Part of a small language model's weights: vocabulary 8192, biases on query, key and value.
Each number is 128 + 24 x the weight over its row's rms, rounded and kept within 0 to 255. Layers, rows and columns count from 0. Numbers have three digits each. The size before them is the row's rms in percent of the matrix's.

# layer 12 MLP down (transposed), 1024x256, rms 0.159, rows 116-170, columns 128-255
105:157160140165119139165139152109136114118083137120101120130127126156127163123099118102112071101146139160118118166122128117156134140107119157166144130128182126121115106099110167139127142135145073163163130135148105172111133069115100085140143125119123092149132119137122119120127116145154104149113147138086171140153106145110072111130116148139075092167132139133181149126119137137156105098103
095:146138142156140150110150122084153139094168085143151107135128107153130145159127128140167115111093131124116091126135148124142131150118086116116120107070083130099135101132143162170133134159105130124157138153139104185116101130100145134142106089122145130155146111110095194118160104116139155100116118150083121130105125141113123153122115168121106105144133102114118119123118126102120126151111
107:155183151088116092144152136136132141107085118116120097171130117122148158129110120103136151125127143153134124131132111155120122116117152137143133124132144143165190124122115135143153114119132124129113128128172111125118146129134113159145091084108153120143125111093115138149074129120140103142104128200099153119126138097108121134119103097096121130124096154096092069147127146095135101078112
103:106105151103152155167111121111116130140114121133090148121122146137145087125141128113151089190125093184153155119113110124116129106201140122112151132081126094114155149134108097105101149143134130135118128142107092093124113131133140126144114115126136117157139083117097145145140153144150150127178184122116126082100135127152142115112157132105124117151152124106110084165128064161049198119120
095:130161158172102119123150151189134107126125128163148163124148122169134118128120155104136155101083120126169089178120099103143148131093100127125139081124126136145144131128120147144122146097164127112117095130148137129117148148172101143133106146143102135133147091120154139137081131120148142113147166133145144126123163087104122113118133141124162116144128137114113185127166142174136118111079
101:128099083130097108125133089081100129112136156149102126148162125140137076145135101107058082145150101146120107136137132127141136102115107117130129143116085121099131151144132133127124156098182113140079152178102134156152131121128124166163131130137111182107131140146127100142124117135113094110111117117162141129153134141080093163125120099141148103122066099150126106100126129190116121158126
100:136152141120129127141131109135107076100105143103108125127131157145162130149143108135065138147158065148121114160146099091091121119096145135119128118078160127141143097130102142120163153104126143151127139086142145135145135107116100122123132104125123087109140130093123081117111098134135109092167146088150120038193117152131086128125187132129104140108089139155128132118152148118130111125109
104:103138139125120120126136116152185158122123109126134103158130093105119130102111107122112144132072122149127106175143113103103134137126146105113123137142131106134128163110117151117126105139165109126148116117126101146083080117147125126121107173142116133142105145060116150122136143121123129095105165139172141107124136120163087117129148152094155140148148143088148084115114123162058164164124
099:151133136143088109148139119125104128116109121132113126140076143097174152096111168175132115110111087112123154131089126180129142166092088150126161105128094114119126098088142126141129100132140110165126090163137119101129124131114157122112148134134153114124075099125103102099170113123139149157170109114126106106139143144101142134116149141105098128155098124136163131102128135125144128169104
096:104138103110107147137118107080138123099146119171160135177131085111141117144164107153120126159148092139172110131102153184130112150129136118174117102152129149125108104143171141158151105164149149109115145098121106088129138143095118109141142157161134103154141133083150150148136112114115126154144126155147180116149133145130114127131174130138147106119189091112112108100106104117121128124103
107:174159124144091153143170077148115140104122134086150128101128154136126132109055111116150130110084144123085147139128159121154134189100135090107140103153182133131133139136105126093129110142130123126136127120101105110141118114124118149134107089112155115094150155097146142090160102137142136130140155124103132115097090147123122128152146112127149139155152142152134184139148118125141152162149
089:158173112120095152096127098087152111103118141108122168135146157176116149130118159150144129129136095102159144112159123137152125096136110120129094171144123154104057129113205120084092137123186155143108123139148161103185163156117097136137122142117144104126129180135111158165145112139147094119147107137138156122102130139093139141116155122100095106173122133141108118153095147126144115112124
097:139102101097136129094071121132136140094094089127115092106108129120133175138125126155132130110153112161143105141123132152148133168115108113144107103134145114097148145105145078133157114118124157137116100160151158121161139099172128119115134148089100148093085124157122135107113171144120150142139126106101158137125128135176138125155151073119173132154130143158106102131103147122149110107144
106:141164150156111096160096125116113120160141136111120152166123132133124121164145163147088126125095113113149215181102124152151100104114111116145172155136141137173120127089134156134150152090144143157088139135131114126116075121110123128129134107140113159109138076129150151127128075138115128108112110147118146177104126127143086139116066115073098138153167105104118157129086111128159102150121
101:116114131146139107168104127135144157128111118161117126174132091084116112106183141156125117104098121126125050118133138128157110140126139114130095133164116147114142121113145144123180145076119071091096169153133134128132126157155139112156141116107074118115144086115069088100140127130119131120120128139098126142105124121102101117150112133096162135142129086113120132123106146141121122156087
095:095154120098150134145132090130137127126125131150082159105159107171173157105159096125130105146121112118094117110121118155120162110126157105123121141131126116130113177145103136118155124135099121088128137161158152130089185115154137061119121130147129098135105074107181123094125141117106113132114138164197104118122119164139091118136111134154160150122177110166153122154136135162113101143085
099:093133122160130133155121145131133123131160130152146148145131170166126117161165127120119133120161100152144105167147119134131126150136094130130098150145127081164137104146092073120107156132170162125098127120132113170137190112129135134106108126091101147130132133164110137150099129156119084139136169126084118130165117073122133129115145136147138130105082129157134098109120137073151176151141
089:130139113161089111121117097113129125091112149075119157132129071112092130166124119111128149085137090156146103128129157134150162149091136094126116105107125137105157161130142144138138140112118141116106138098151112106149123147104158118181139100118143083133135132168143134131134115123102115109068122132133118174132128144108113108146142110118106130146127114174128134128155162090109110118113
107:111121118127133127143124127101137130092123123116173147135166099116124089140146154145131154134088122150130134162118140121088139114124154102137108110115146121097174104153116086100153105144144118089131134124083135113107087135101099094146151163156127123099096130144093130137112112138137170145145124116133160144127139129173110156091148122184119148135166174177126088141159136098124107100145
102:119134133155164121161121172117124109128106104138160157117138157179148140124142137142151142126123155111138111112166096081151118169125117142134103140124118137166141107131132119084143162097108139133148139129124107158146144153126144120144169109129078104093129122109114119117116135121143083102158058136101116108130084113105115111126144122064098122092138113107112150125157128130134145090119
103:156123151083145113094121157081129163147124145090104131143148163157155143128157084136145133141113124069113181157121121150142082118125107122135142097157127123099119084109119100141140166124113143110115147110092135153159109141130152125125081157117104120138115142107132118085108146139102145134111110143114107065108122090092136120095130118109095080160106154122136110128163137143107145167142
097:107115127129085130131171143126102138138133123110113127108151146149138140136151146134155111151076123093117119141106081124090125117135108116134087128128115106114129128132118096114126141130111127145143139103119102129108131099143122122122104131149132113118099066166121149146112115146167117121153094118106112146109125169125135146118107125118130108158105087126135142086144116134128141182180
100:154129126138120125136109155111141121116145135169171153157131147090145153120139146112142072125071125197061109171141121150149138107125136148122089175127112076146161137115137119133095105128120120121137108106107149175155116089120167105105140111127103144146076091122158168122098120144161158149128170146130150137107110105093102121146158125131110133138118171150125168120098105153160140110118
097:091166137157119082127150106100072100104050169131146112130104138118147173102129104162176159105139108125124122146124126134123129135117131124101180093140113125121160157081126104172083153170133139132116107128128168121179167117171137172162120125132079157117151139170135152107074126148098118146112135145105122096153130116164111121135151157145124115089159128134085177127124151137129124140115
086:143104110171126159144154099133094103164145154173119108138116143111151113113107108150164169142120138119134152130092146115148131198127156105128128117153103139148133124111150144129130144106142106138105146096111111120107127129145134138121125121144091140124162159161061113140148126123144112099166147107116116087109134107131102106093128108171131115119097123101138147092145137107122138125104
095:159153139147109154117171114093117156106124166139125121173108123148150094113146144101143146140139134115167158111134115121143119087136096115116096138112100130100105163096094131141175159097155120141125125158160126105114135145162090132123084129138173111141131132118161120140150103097149124120079122145139133123115151132135123158154136134082104157132139149113124149153173154113123119110157
102:100079119144149100125125117131112135121134131168135090127146116127152131123082121140168110122151103128131141132109156135164078150088112090134175134113149119130110093149128119118145140131154162135131132071126121140110099126131117122119116179140163108119163148130146131096121113127197162098165134157099124131138102153113138115136103105127113164146112147144154139142102173171095064123121
101:116166118157124103148122161121127098113148089116138155113170118077134172118155155109079111114180129161154167156108172112124116119129175140116165100121141154088116153129124173105188161115074176193107145137137133117109140124111130118117078149133110154116129113129110124161101125129159150105137119133127144111131154121139140110155161144137118088136104182161142102100123153165130096165142
090:074116148140146139108145095092074125148110109139123180123116123094115154114108124114122163133115107097167110142131129097139086076147130147166112134118100157138062120111139096093116119132139126143130095143156151145155168109159118203112151112129159089163116172102146161149111131142141085122118138117150102147116105127141129143149156185098141134132118141119151145129132134133138139095084
094:076167134126124171156160124119140117136103101162133120134106123089131165135154211118117105134105127137094137157136091101140127115094162131083089106115122154130102099140141110125138106100126125113128096098147129115138119144143142138144099105113090128112116107126158145161129148137158110141087107130110173145120103109120114129140140129124159135137147128099128125098100143149137100117163
102:141100157173136091086135139157153131139107184107118096102135117132163120136125079118132187117124139101093105094144117097124110135136138118118119131120187119136127119161135143123171181132142133134150164111116120096113124117128183177129116098100147088134137130149133112167146127132138086109110141120151119098110099118160161120136122153151115139122134138165110129141121134139174122140135
110:116123105148070135104115142122137108131131117113117129122144136119135095141121159123211122133107141137145131142112115095101134084176134136115144111132103125155173125146118113091157135119152150127099130129108092137114141140153145117117075087122143155162102154121131110140114138097133091127076135132109118108129129108168126135113133103147147151123104128175110118139112130135170118169113
096:130153136138168101149167121132102128141158160108156103110121138118172075089120075135106124110131129132107152146114136145123109108136137137114149126153170108112141109111085103135134077137124124088108124106112151137147108059121136116078132119175160116119120119138125142163133098161112091132072100107129132094109143099121103135165119125157106133125106159143136137154150110166093122094115
104:146073138138127115136122137125156105161117105086173125118116098138103140169137127111131141132134116092124155139105181133163156147155150103153096121076123089131133116136150111154157174145121135129135096100120162141127134100129145126125087127120082123137127138117145108080129156095166120153154151158132125129145149134121154108113124160107187145160092151125113127137120119160099077145139
104:128136101141119079111131151137112092097109145116119143150126200163112128136116102106068170122112133145121113135096131145132138138125143150122148130033106117140145119108111121096107136074148124126139138147152152130135142104129151140137121107122138111134078111124097102148122128142145128129101109128165130137140146134117112127116138097168130160125158101117131179119186183117143096136164
107:113111146158130100096127214130099093164168164131176113128128124132167099099132111139139140106105160157152152142122128109126131112136107140115117158112148118127125133120120118145127152083129138144138114132130142137146133110156098172105150125111139138094141126106125128086090164158141130106125159145117118093100108122090156072119136102123130145096140183099157105125056157161146089152135
106:075182147081131173154110133155118145153072142128156143122133116114140143154133106154087147170104093139125162137139089152148125104170153133144135100156093128109094123121124190159116156108144112140131138118156099129134122099118126132071086138124142175135102163086180126108110112119175163140144110147150089130139116116078115082126122154147164176133144157107103119147111105147145100142154
089:118157155126160135089122127138109077139136112120117148147117120160135094140125164145114094134104084139106121103157132131140152151149139095105135107094110117087141142101096135122100088167126142124150089089158118161129131109117181114144149101106135133158107087139111132121116129126169124142059103158166147149162149135172124079114116187069141141083119100133144122120071137079104150108113
104:117089119137147103132119170126140118096144139136159152111138072121173143087131121111151101106137103097120101146162125101114120121109144095113136139190135142130142124111158089144122160124171128123124155088134119165124156148120160108117127132143129116115098165108117119140108148182140127141101102107094127128109157122132133098144129127154141158125153118078115122119130088140138132118120
097:099094113116118098136147121104132097122111136143139117142141160098136120111118136146126099159099116097100132128101129145126084143123098182119123088192152117151146129114108121117125134175121146120129117165139101118107136166103147126127102151162113167121123094158101085166100116147117071153109119135128135122163145120091168184136153112112107131093135108050124136140112131143117144168162
099:107145141107148093139143138122128184120080134132096122130181141091119101123144119117098098127134119119114116077134116089130147116120115155116137174144132114121090126147142163098067099099140151089128094128123115132117134156127109154092130113165107176128138132102154144141116166095144125100170143181172142135144121118145176120114155138134150139152069152126124109105127166115162173126121
092:083131144114143128142120142128122146133119179156139105089104123105137141129108118158165135115081163163087126126162123091089126101134152118100149092123148139120115121134133189183114107126155095153116193139120161159119107131155136104124136101101126101097180121135186113104096122102146108170127121104130096151132133123145086136127086134130134119091147135105104099106122145151134153136071
098:115108118133166168112147153091109139102159139131131158134158125121151089131124152149135110102134144125122123119137148153125121124145098085122164145141124157127089121138117110168095099135167069174182099090096113121107140159160110138103145141127159132104109145128142127137144134105130124188141124153074127136094107145142120115098110078125153143122159163089151136123092156141157132110121
107:144118127134100137092114194130151146107123144084140174132133151104139099140139119099114106130132109123145127132133144131100133121142115124132145073134182112092145159165079117087132153131131119162124129185157124143136142127133095155113118144146135068125092136126146135072188105158099110151129135096151107131105142137097132099069143159103118131072132085166108136130113104129165107140129
099:086115153151123177147137137128166171088133162117154145171140171131090137123088122130137118129134126110146147142089113093151151100128111111133089096153098146094144110108130115147137116128100144099123162193193116157061149132162105136063101137156158134179145136150148155127140148111143128117141138136112136109156105122096155137135124149143117182122194143087130124156126131158123129151084
099:135135090139128139143116149121097094138115145101107183102156132137117119148140156144154144122107092087137104094183132104175092125145133192152115061121143136090087129114155151123148108181120102153128121131121116164127138147104122136127126105104106092139139122142136079131164095129105110153143105103139126144119135122114127120087110143144156109107163177160147131134112115093154111144076
100:134153096142092105164128150111160130170106125148134154106112133161136124175156135148152191146134147140134105123147123146128114089065133128094128137121152131127152169137148128137131147117164093162135131134111156125134095163142097165147150101146115117126151114114127104100161116148139128143113133153120160093092075110156149154125184085149136141148091129095134152125140161123147069108110
102:140175196113116131133108132123114131134125114129132086134168149144132141102154140140125168144117149131134105115124103113183106118114087114092165096121156153099114130125147124085158102100163122171131125104153137128136097157120144146168115110150123110100113153138054144110106133152088154136150104107105071120101141135177127118147117128126070132093097139121156132136113146146103113150146
103:132158122135123148122145118168085104117129199109140129103111139104111172109091147105139151155166119163112151150145085157114113121106148082154107120148121108134065108096097125087140163148126085124083136091138165122083129105140162144095154126085099119144102166140167144112133117116158145117113116133165137121114149157127142117101158155139191086144156119167154161126105134173108131130124
095:143118160129123112130116109097153102149095108189120105139098191096185122124124104148137101182119099121097104101165142122097148123102110134143121117123104135161157148123093146144148105139122111128150126123149103089139128095141140136161173166112101129118121154147108081109087106123122110149148125149153154197135095132176134124135105120171166108130124159156108145150125125154110124108133
108:173117111146117140183145107078126140123127089117110142134152134138162136145125134131127146121089112116125119161089160160144162123137142130140121109114125104146148189127141114106085069171164150122108074102121128152127132145132125114159132154113131096172133106157097174133144147109092138109076164163130145134142127137131132131134131139129152126110148199126150122141096107099119163098090
106:135123112195133113123158144123144084117092152148114122091140085124136115130118113121148144114135157142163123153148151133149130139116131129142118121102177113123093152104158157119088139107154127121159186129118105127086110127110110127111097134163115143166072152133149145192049104141132088152118175159128140124154081144140123142117125114120087065142147129156113103145107132158099109125147
084:145144105110125046120111124114184103142095115094146124110171164125102108126116074149142088137131160161116140121121137071118131124134137116150077121127139161156128161106155175129124129157128088103138162157109151168131096109151153129153124133151158116141124111145154149105167102098108095111124131104095106109114092155132131136109130117130134107131104117125151117128101146079132116113125
104:121112152144111120068127111096111173092134118185091092106140085116129182175103128158127130131131108099103148120130127107123118094132131115139116155096121145122130135138145119144129143126118100106167086092132128156114103107168163142106163136147107108138140137152127128108140138124180138149166151082128113169130117116086148116150107114148132116176154142100164124155150115162131119138113
095:121129135141100135158129152153103155099112148127154146149158109101126106095074102120100026100114111094162115127143150131162089132159137171108083151157107096142129171117146079105121142128158114106142110135130136149086117131135155167139147141115127146140137153118106138136134144158146146107123128146148131092129130128108125105113138118129117092104114144154131140150123136107145127158189
# layer 12 MLP up, 1024x256, rms 0.144, rows 117-170, columns 128-255
093:152072110075166165128141148137139138148150116099140107115083149140118156155102124156145161095130112108145089116121178137138166101131081124135084150130071116149110132178108122077097152139096162100146082109127117153147124091120117102131133084123106126166161115139104128156143111146096138106130111168095154153135073157153161089122134088151098150097122141127125159132115107114101152142139
101:118114117095138114174153113160117126131148113148151138147103092143147109138123170134150084101176182105135128129114161144165107160121128131117115188193111087132145129097120092121121104128174092141093149126130131146142167141090114169144151117128122139124142105118100134119111120122117116123144111144118102119118133090164153146115106137163139102112088112106139133119138128129098137163141
104:124096167115123169143122159120094133098100096131169148151131127182131153173204134089127123163126132160101147135143160134107174111122158173124137118123146126147094100113159072115136143085095112158108164105124146133190107104127116094117152126113101123113170112138152099129141147160139161157126153127085067137125148124101094183108134132151124141100110101119124115163131149134119105133101
105:139129083120153145130128110112126116115091096135158113098110129121118108133161121176133125106115149139135150075133147086115139145147128184090085127165132173084120139120159051117127126170136116118138153109147116145115116068089149086146151155148137124144102115165128114107085134185104150133140152124162135116111103106119109092160148147115092125089132168098126124123130094116117144156136
106:108126133132142122113097128093151096147095143135140148113138154129131139175097133119164123123139084132086066155136151135155120165111091140116164163144108122126147130195113123140095123158137103075143109136159132132099093109096145177134086107132123139096127117133144105157165133123075132143159156146123158106121115115131118119137093085159168124134092126124117136072160135161142093107121
098:146136167100156142151135141116071121133149137190167151136131125112120142115124089142138126126082108108088140140103118124122133099146120183171145085121086127128141137123124117131130115140159113116122132143172134101138100127146106063091146095145125151137114120147095132147093106078133118116119127112124126174087127134088118145105088139150169145110144078148170115145136102140192134115147
102:109129159112133125104104131161161132176115155154159141117132149121114113138119103167109144147126150147122104161114113139134103162125117115130138105136125131098147107128081138091118109062137100111113167132114096164097114099083123162136131155116156137118119136120103122124144151183074158152140129126121126061127130137136100084155096114155140117109182150114123145134121160159127126121080
099:149114126140156137080152119124108115129109104092160139126126133148129164157100118123126118095138156106091129120174141129107106100110171116113159102104151175145135118080132130099111156143142161141127120123123127195087113100128113101124114101100113084135116110101126129112064150131123120131121140158125145088097097095149123139144122097114128169137147155140134146140151096117152073138140
101:155145092149145085082103145091120129161154132156086113138176099101128147123120102144091141144075130158148151094167136151128116083120154160157160138116134115130122148139121090109131152183117075126128116187145059148105105110108087155121146087126164106136149106134123144124141138156126140124116111117154074089129113132131170127140108112160134109154089161119114124115092122135140147128172
110:138133108144103116066100145109152131121130090162109103132109141091090156110151131130088147139079156134146118138133121163176131140129128080096131133136179136104130125068153115113091122125097107120161117134122121121176137146126144130102137117159132146088183138098126117138154120111114151178159179088101095068180139114135117134128165135164124133096144166159131107160144133100144100082121
099:104136125133183118133162124115126119076148127107136110143130145126172124127156119101151140119104130130095088127105129107066140144133153143119169149117159156178128100100122115132178101136127108090109105121125164145133110109102158143118131178127154164112135100162140094106121128128152154086164127117133137113167098120123160109129124179152133115135110122143137133109138113120074138091133
094:129169120141164146106141117163150130160109143126122110167103170066134119079123122118132133113112152089091122155157156099127109087114139125132128115119110136130150138123128110140104158111097120107131156174143104162112159143132150139111116131138127127164094163116136124165148100157099096154155093159121106122136107128150136144132130116114109135134097107124121139044130126093099140118123
101:126121100073144131135128124134140115106092093156158095136177172114187149119128124120115073142137166144125126115117130144168132125117095144165114092136094122161106106123119094140117112140140068135156117094187155087121149139143133182078132161135091151101132121135136160131121138148108121086117160118139124129152139099145140104144143136137181122117109103108120117096149101147109113106112
103:144117164143156125128148122110174170115121116149086100111127122142121143116149160102146147110141121119156105121145100149141110094146125113125145103124117125125143120147150153152109113101108139126164120110134092141135114106135136158130121153103142131171133095141125093062139171158125099150115113101151151162130166097158142127135115104117100138164077194154171144172148113128166177107134
091:125138143119151162083146159111133178164130120097156135165083143091118083114091124122196129083133154118154093178105141118116116152113131147134165136089130133103131110170104102163111121147165132137138096112128073178141115152122166162131164119131171162108120152131073124165086100121137140127109144105080163103133162115137139149124163136119120107121099159114154147132104086125132106091169
103:105127132152140095126101105131137133109130113142113137136122108099108128161080136142173139106099133127177132116145128129117124128168141141108126087158133165102140127154170144092143134099093132091142165099153092114121126143161088115091153125158123119136129144108111105089144127161197101132164108187088137105129090123106138100140142153170171156102143132140096076162147130150119103110146
097:106148148140144131119115158137116124140146108138144130138121114140162084141128153182136092175122149097123088138173115109097154152171114150106121146149079127170080103118115147104121090119115102119115119146134115146156110130103119126088123140163152131141118160130101144142122151122164132116146142127112125131134089108129139152131134093123140160120127132085166147115134092136171133124141
091:147154140122128139127110154152134142124149158136097107104102114142090167113127095085117096110158106116142141102117099122158135113141115127103133144162099160164120122092131126117124094105147146123096118135152083118148120141139125191132086111097145109141128110118144125128124131109115083112108167135133110135139103133075131095163102102106112087142163102113134148092113121130141135148121
105:132137131160116191137119137118161126133172091170100143126155089102084121172095087112134101101117111155122144102129119139117128125053097123152153147132126134076132140135163133166113108122121136163117137129149167169126159128128150162111082127108123133119152124096081114121088127161097100128127116106118109123128151099132108150138128137169164145097115104140133137125140106138152122122094
101:162115101141109105126147166119072100110124120127164126111119065137127096131171123155098152122101142161146173095111117077128145093186072147176103166104132108118094156155127109117137151119100157094115187129145122155131104083113100139135143173197133102142138091169119146118126134097114153134135107111150141087125149130116135118092098114157139100131091162083109165176134151131157146140124
111:116146154126131108115162134115118089115142146105124086115101079164106113153135089143119122147085111159106145134127102149121126140138122138103091114160117165079132161082145092097113139143184126145162161137162116169122133141132145148153114100183146111124163157140135128098120128130156147112124142153133110147149111153126149118089106123174146134184051140103105098122130120134115155171117
095:142124103134123132130091093168112164109106094102098114141071139130124120120137160082120156132150137111144144119127151118138122159140136096142150083123106113128121093167166180108184130130106127147133149090126118141106125167098110121134126117163130135146106130132099136134124147116125149071122128154099116115169157107142147133149153123121079104148152095091151086092101124125116136158162
107:109097147116100125147127156140152138148135121112080142124116156166113147138129114107143130103128180133132166110117126149130127137175110136144132146120146122151132141162104111098124114102110127122119119116094145134096099138143103139134100146159123094133131116115116146135129106171091142145145159165149132161105067138159124092155097131113139135118157101176162159170124111128125130160048
097:176105143129144131116153134132142097155161146089140118150180076122096102130119120130064126126137149128118125123146087186135163098156179152130123139136138145107105103142156133103154117186079115117130121100125105115153123126126121131134130121108134121114121142113160159129091154083136146134146141159155174148161146137134139130146079101123134132127139139127119148133166097118169108117084
100:152152094126106106110106145115141135110132112143126146143184156145120105148132097170158138124134143115108127127130111107111126151126109110139153164181133142132148104106115124141155127140139133182128147132150120104118092140110142122124122111106073115139107166144144135124148090126136117092122121137144141089186135114153100150106097144183127100124167176140164127116111139189140154130095
100:157141128102182175109120155170084146106131098095160135104137140138112139138144081118161104089143156126079083112161135094138150136124147093125133104146147124104147135146111144038118077094154170128139116132124121179161144123110061126122129096109097126099141120085133126141149106123171133108171087147127141148150146121112147154107100126109109121127140109102133149136129074137150109134104
103:123145148137151139147146093161100123174172155083134140148124143152100142147113138129121154118110136089132137129171175142112101154133095113104151146105180121124154122146169125116137153130182112130132144100101076207114149126100159148078177138103110185138117125111115149097184123147101130119122136132154097112133101158119122126111152093181143123101175147138081105129127118097115142155119
093:134146144074107117120162166109115121152128136122141112098130095116096130122130152101078117192118108143103118147094111132174128127109171141085116156116136116118127109118123193155126132050106127095117150093079083116113127118132136059124136169144116110141123070114145143164106137186155144132123143110120109125119122144125133087130101127154118132086138134100092141130135121126115123119126
097:152162155131121126162113160117133094143120164129126130093112169129121159145138113148152081110103112145127135152143124163111120162099126137144172094079162105109107135101093095091138174136124163149121141144110122116154129133158129141157135125129129094104148143137143107135142105176109134154116140122079072122138112080129110120150138140147109129077164113129135129124103114111110143156111
102:122142135130125133103129124122069120169153139149131166131139147127104107151108114137147129122089143111144132170158094141146133119126101124147151147131131182096140145186150144114132132181157135141128054111138120144155116111143116123155131144121128135127139109155143165126133121143120085130114132163124125087127159119098146113151131076122171104108160127091106123137113140148182123118112
102:115096125106125100167113127115129119179116109169148126142145144127174132137096082151105142154131120099142113110143099129151153116119114143166117101171102146123134141101096142088103133091182130115146145126142116114143155107105113137126156144107143123129099103150152128132126102113083137112112176111153152128126153083122141140154118118167180146094092126135108117150165080118127153078126
094:152128122128114127125142131150127132136127115168127135144135134115135133179191149131167120151120098103148157135174110098157140112077143092085093134086098113141118103121132119139114185098121103149140130145110128069102138167154147154168100118133150095107126125139136137100111170100101153103162161125082105106093142124123114118071152159116138157148139132121098129103104141091170107149153
102:156096107070172165159116112135154111167129135133123124167122142167126116123148110062102131118121121082124168162141189150124114125124126175119143112144084131139150098065134098159090102115113118118152135104146162139134157158122116077104167159137132143151102131108147146199149138139115116105115148090099141140121147157143082136149100133093136099098135143112090139094122145110095127146098
104:126126152136157166155153141112134107132133148159135144149098141096149145129168118137122107125074104128116145128131137110144093140166125157133153137173165139144072145102095131111093105126101102126132140105136120134119116137125099147161143149116184114120133194158178119120108121107111112200131130114131097099124144112088102134155114113107164103122106142149152131140089082056131084113160
099:118149153155135139100134179109172144098140101128104158131145161125107170147126107153159153149167105125121163122167179125144146154108125158114112151126160123107061129107137141132135145139166117133104136136114126101139110168083133115122102133132088079156159111103125083149104142107098132125112141121145094145116157136162123168116154147147117127145148110136132075194132108074131152129115
103:151134117139115127100098112105119119137104148136113156082102167129159141146120115143129165097115136114115118127130132132108086143132084162083136147142080136109166125111180142097139115066151148155133126147138082139161147102122150114164130120136115180114106131139111122123155094176094095105106128146097122137115115161126159139140111134169173122112124147090106162087152141170151115147179
095:118121120112119085163100123147145202137128136143122133129119144123146127108131088123164179088159118074121126144098132140117117157135124162149102139144125162147112094162093155123151127109119160150097118160082123076090164138131076132143123146107098137112084171089109132141142126173107123130154134114096140136095122139123125146124137135137132110174161148140115141170162137157126137123140
106:127146136123128082149145121133117117114107135145127166116128166167106118083137099115106100141105163151084128116151120101154143102086158112163114121148116094121105100101162139094128123131138118174136167119112091135108137156144155124143118151108111121098092123122115093141124138129092176106130139121125102106114118102100106142109120120108156072108121130116149141144070157067149122151137
095:157143126140145111143132159122128116141106115133086144107126155140115117170127100074124160134139177115120150099088099132168118156127149123108123138118095125142123089146113092133156140094136160135141134126082109120171143132159099116150156092138110098137123099115134132129104147151134121094143138130157081120162144160175131084148156125114146130119121115165132136122157096108148118108201
097:141133145126074164091104113124126066109139115117181143144129119099125112135132127137140162149148142183125146111112120179123124107184132086140103141162138126129144067106174114131151180149165143145119162101180075153108154140112149104160140124123117141081103106152154098136068108122162143152100133168100128121095144161129142124140103148126176107122098127120129120125129107119133094140123
099:134103093183121081155153137142118105136113097095129183164118081146109118136138108127080108109172103096129133100116126129149107169119127132153156120112129127147087106138119072126130155142149160135153067139135132127099102130137126147158113136173102130174075128098094135183146141123155159100132109135109130107116146149115106126157134124110142125109127162158183144115123112099136142111132
098:115093107150115136140146103122163122148132123071169145128172136112115137114151106126121152102121115127108125106153146103158120123144104162145102148087193110136112162126116130165106119135114148115120110131166165133153094131047110082122130145144137142127161201127150185141113072134166154147165137144139141119130102151117125119128131114114154150124130155119113122141129135143099149140150
105:166157141129115134176143202163127137141108133129146158161154139102084109123141167083133159140133166139113148113153139170140141140124101108083088111144113130142155146168162123121154141112097140126098102136099180173153117105095094126074146094144160103105119121118124112111084138149123125139141134134121110149156136131126165110116081157101176153118123112130102146052133091102124097132079
097:119112099119141141123079135164083119136144102128168126149124110100105155143154108130128133107159108146109089143171154155127105143187119107121113134091146116131082133096135113133130167164164094101130120139097148131122147128129174121163123128094149125102117162113122121133105176120128139115138115128131145120110171087117080121162156108068127152141126104137149137099066139127122177143092
096:120130103091117131149126123113116143153128163131118119106093161112134131152166126117114095118122144159108158107124135140161120137149095106113136120154129110164105089162114111115133105150143135116121150124094168138108107100134140143146125128144160117143158128159104134104167133112125149105126096108168129116133150120141131180088201097185153175158123140123099151113134137150163122075132
098:083163125187117152148121159138113148134127167098142103149109108094118133093091104098123153093124129150101115100141164141101135141170146139134156131109098129137166136144088131106139125138114181144138150086141129117134164152131181097123150158140127152124113134106099113157120156088162124154128089151085166144116113132102105158126126107109112120133095113141130094137094129179139143129173
103:139116123117169094097121151110151156107140102126139125096117147131159151149109147133123161079131107130126097118119168119162166175151162169137101131115117106142094103149163077084147110126123155151122117088096103165089153105131118124146130131133185174154137083124136141144159131133098155181133078092156107099136169117148158156158142105130109106140101112118153151113151131152149154132145
107:158177099137132121105172164136122080095122125104152146126104135161101150147145104116130161129146122113085103134104148124178116112128102151129097159109155068106060134115139098136116120116161101132134139092092138118151115154129123109147113131140091144135138126140154131100109150090072143132147139204117123142121125163125132108116135134151124071103155091149126104109110109209147079105122
096:133112101128174113138138098124131119117107157120164106105117164157107146148184129111155139184126125110113106119178155093099139121142130103161138124157099133151139133163110116140104160120166125106157129118131105104145083166102135117072098146134130112098138149107156146113173178124113135143165111116108143093148136121167094141098122124117151130114079148146142139092141108157128122151122
104:110109151132162135097131157081147109191102137124094111147138158111112135128110117098125129140116084095142178134118124113145100120133090153114162129110154133147117117123095144170095113132127175160108172132097152133148087130132140139113114114123116145159154126134121130148172112151127108151180173114115128171075131146135139125106117088157121103091214113147124108165106160115122117108122
103:127159112146137119118145105143111159117078129127106159093126148137172164137139139149175168137115096169140142103068123150109122129109125097119111107175160145155120132121160110132132154153099138123120146117110109109137094137107125139134094141081124145111150113103130123157113135135109145132149113161142120154084081106161139118154170133157190113104157152138127100130170095112105136154143
095:152121119119174127137155135120083104078175154136146164133117112114131131128130124126159125089132118127154163132096100118100138149098107119121169135108114144141126117128115164117120110102140155157116123109171105106147123126125115132120159128107121132114142123099079114140065141147137177107157128150106137122147154089160114130179123136090164113140152130107142153121141106105149121123105
105:157158125132145128105143128130130158129114125143086104118138160163107125172118107122116145139136120101119147132182100146118136139108116162150128135126140100092130144135146115121121134127102095052144101111136145108111110138132100199129109107142135145115130165158101139099130142132128132113112115105135130137133115140092151097201146162144129113139150154164144159097108134124143133164165
101:136151123099138082127060125087091111156127128109180074117095078116162123132125130140131042163126166114126117131152105088147180155114104093105144063130121097137145147128123137121117142134115153135125139146151115153126138119153126090152117118069116120124100167146118153167129111139153137143126145151153160135164153141114118088075113158153120136161134102133089145147162094169125108126116